python train.py --d_model=96 --rope_base=10000.0 --init_std_down=0.00757 --beta2=0.95 --weight_decay=0.087 --grad_clip=0.5 --final_lr_fraction=0.0 --batch_tokens=65536 --train_tokens=146900000
Each number is 500 + 40 x the weight over its row's rms, rounded and kept within 0 to 999. Layers, rows and columns count from 0. Numbers have three digits each. The size before them is the row's rms in percent of the matrix's.

# up: layer 7 MLP up, 192x96, rms 0.181, rows 177-191, columns 0-95
# down: layer 7 MLP down (transposed), 192x96, rms 0.185, rows 177-191, columns 0-95
up177 090:468483512551505405420459482498489470485531519446500493480546570516517494478463467464474534467466499519463411479491526494479441563472508476518492478488453526509555562486450448560458494490527517478507544569617522404523489498453453447510494520519556510495466529537605529448573500537488505495
down177 095:475513445504464501549549444522532542522550509557469524520493447453457447464540495509423464531454462517501531538487554540600536489440511527475508517532507507481503522528575494446557542508511530532556410497497507509442494483490466540464505500563425515407496475419442420473524546518484440505
up178 096:471522454546557432602425478551501528544557521486486462549448476410486487548479510476483466442506521476535466479524506497528492537554452435518476446536471440559524478543492461573475512489519514438466452466524488472468454437506524510506503385468461511516536499417486533531453525522475467528
down178 102:512510566494495513453453446492550509470482509518529548505508564487396462471524552555445475474486501493482474521511524569460459485473537602478502510486508449472461544471507482486453528381443526515567464520532491474487610511496502471524567523469539501548533528541557434554535527478541537466
up179 101:562484500512480499561486564479535527542533498554501500495461559501467475525529465504494535527545509492472467498384490508520489503430456518413442479478511462506478514512392453419476559394501510487502538464553531535501519449519527556571482513513559482555516435493471599523487476504483529527
down179 093:510587499453554548480517461542510449505501451464445491483584437537571513556503567469447507447484525495507440435528566499508486482541530505543533505474538471493490488500564501480544451496455474576466474508390463523502542482504403450444507481501503439516520454468528496494542539480438546521
up180 107:513487570526458518478500502512452467437467505512444518407577495473583472562502509452445508457483540469492487529550540545488490519535496557529479531556553526495483510500573509449518493483518484544559432525579451563502490477476529600496512521504498476505445537490441605466463510536505450556
down180 103:508466446419534542509575477492556506469458486518527516485520542447484590524555512520502499518446506551564505451525544520489528403498485505521520480460510467516518489531490508491505417506482636532453592551471539486521528556488508474490447466512522497587526453499507506498492506538451489403
up181 104:538496519558448524507510551536469559481555625464466587472496458504523543482462489491582518469503591519455518447477502451538525512529440458516458451512498491524481495498513514452573455483457528474537510501488522510551477517510470581550502472555472471502519517479432491483463541511410412456
down181 096:526432513514557537549497511485545488509508460538520421480513449492526499468481478499516408454461512549529481481488512592589537538462531457503530570433555486507496484526476514545498454504569495509559479510485471524469503447562487478508513384458404468491510493537528491464537538487587565503
up182 104:424495446458433534541530534473471483565541482508508487484538454457536482532510505578503518534510485393509448443448511458500466452474538526544495544472489439477566471528476486527514524455469507475589478523516487487558486506511528527573512472507514561512499559530572443505447553583491491596
down182 110:570462524460521533505547495520533526473502370488530532558518474511492439586474430557535479430517397490539538552537492501488484440497473494527533477477488492562523545506487475450480575562479498533568561481474485436467460484524518454478451492447494500468513480522530515465436494443456455511
up183 106:504501588457475411537479544507519501503502558480539481514428536490591465510469515448540471505511522461464477495525468491552535567527477520514533519476526538443469515410499487492486480544578526498588486495424446498471475469507541518498484472498473514456522431504489550531606581548466489428
down183 119:517443606490479532494514522495519455439478530483497482441442558497511505412495439570544485455470528513484549506428500486515533549501480487525493479534520519460544529560518481500550436579565499529570536482486523429453441489486575500540542450576490453459477454544490488526551467439504511533
up184 100:533467438527461493490517487516411534488433466515428490476488533390440462487497543508505499495431484464541515466520563496507508465529473517530516461474467465484550457530511505541532565570526422466507497432492474513488489525506458527497471496510593568590474493587579527479527523429497487462
down184 107:447480473453534433545416526428555498498492594470513481442552500516512525532548438517482536519557546507525490518407424428524515480489479517517552444485566565481499528516550493475508545464541542479547596484465478432531509504540524510514463473492532476514545510571526463501505487583494518498
up185 096:477451434489603527527477540459484439461529533587548453550510458531520500505495497482523495473455522449548449495511516472461443492523407526492449492486519492471359511537504479564499450511476488509466449544529541487506533557502541532581535500520488566440510552514495545482521569522499480524
down185 096:454531461526468501541454528533517485531473439503553568529513513507479522500546443497456529545497522512480482505463474489533604552481516464494519544486481547514502540464545548516522547484564510537533524522478503476527482433638475446550476581475514486501507444491510467579463392583509525464
up186 099:468489448514530539471457544511533533482503533557529497475487497517403486501555422492437522551505562511465434506464529413561527455508517521485565500481470416497467484483503542500402481561530474489566492563404489577515529482526445492438468465505518468531513503468486478449473536492556475542
down186 102:508496558479566433508391468533549475484536439503503451512536487527549532467503543495443509504521537493506462536557506532526477500444507546438457458501536469534485520519478470552473478470494467557517536495511476457552518566504524448410516409451454514539480498474487428448603560506460447472
up187 100:456368466465485530497435494499500545485492477426546577476456533497527441507494564461568529542574570518547451518463533438454479446482511525531518501493514452494503608428531503476395498504478525488495494479453477514498543474513529530480474435462507476498470459492538517528493493548528458471
down187 100:514545457526509453516504477477493558527482439528436450515471454524508543491469501510431402500506449506483484469520454465542452474534533521446456550517499510475521377521433450511482515460494507507501450577494519517408467494522434530478498450507488574517517524578485464559495457425560446491
up188 110:437543469485503524473461454558446503564544472502517525441465452547504477539518509498469444544471507491411466473568494447536541528489489502555531476511441445538501492515522551525401492515533488533517544501511546453536501501569553516436506402450498545504487520441456476495464437452534494596
down188 107:481520480527483497481460442518467432522448544553469475446559482483486430467408522511494553461412525535494514475495520482537538464496482463510561497500474536561479531499544475517420479549503547488438507486530489513504497538497454521501473628574571540549537462484528543538472569429520529460
up189 100:490468498523428481544567522462481520456572498531466536484473507386475517490506529487485413488500458461522559478473582423476573550474514540509498543482543517510495563530533463463506504447510528492524526480435433525502402543563489539525511502445505461526516437504540475535540481467445529573
down189 104:481514448507532514474485506523459504474576477442553612509497550487453470489525432472520483474491441470529456539531572472539477514471515459493599496487511531463494468522469427528560593511440510523554458496466460438476472435530566561503452491444418493500524526534459525545464481493485477464
up190 089:487456512472535479447582509514520470429464466490520577471538526520496573567453494517467527552572503531452499553532480475503490486527473475539462525542446523500491583474486465481428518485448588454458509562449485505464503488511479415496462557479464543512435437521558523445466465462456448471
down190 087:494514429479528502510497490510574536506465539507547499510475496489495454490567456548503464468506468503542467503483470577547482560465530472467411509444503532460533516498497475483544392487527420525528409449608543525459502467531458549523469468522553571464522509548535451444469459513538539469
up191 098:474487546502501586531490487498465437492502534477588492476456520501525498566544486465538564536467558524478464463463503551496543488418472471469511513484513518461481412440548526496508432457443549546537561497529488454490527565437486510516466489485481541538466497610492490564604481473521484532
down191 106:507518542549559532487495463530516461431525485523499491526477501500491516385508503528468431539516513475521546535458531439620441520455559523513487553534497507478516496477493512492432496505510482539564399437482524466491530522580438527434505421485504520534526490417525448487449479502533549476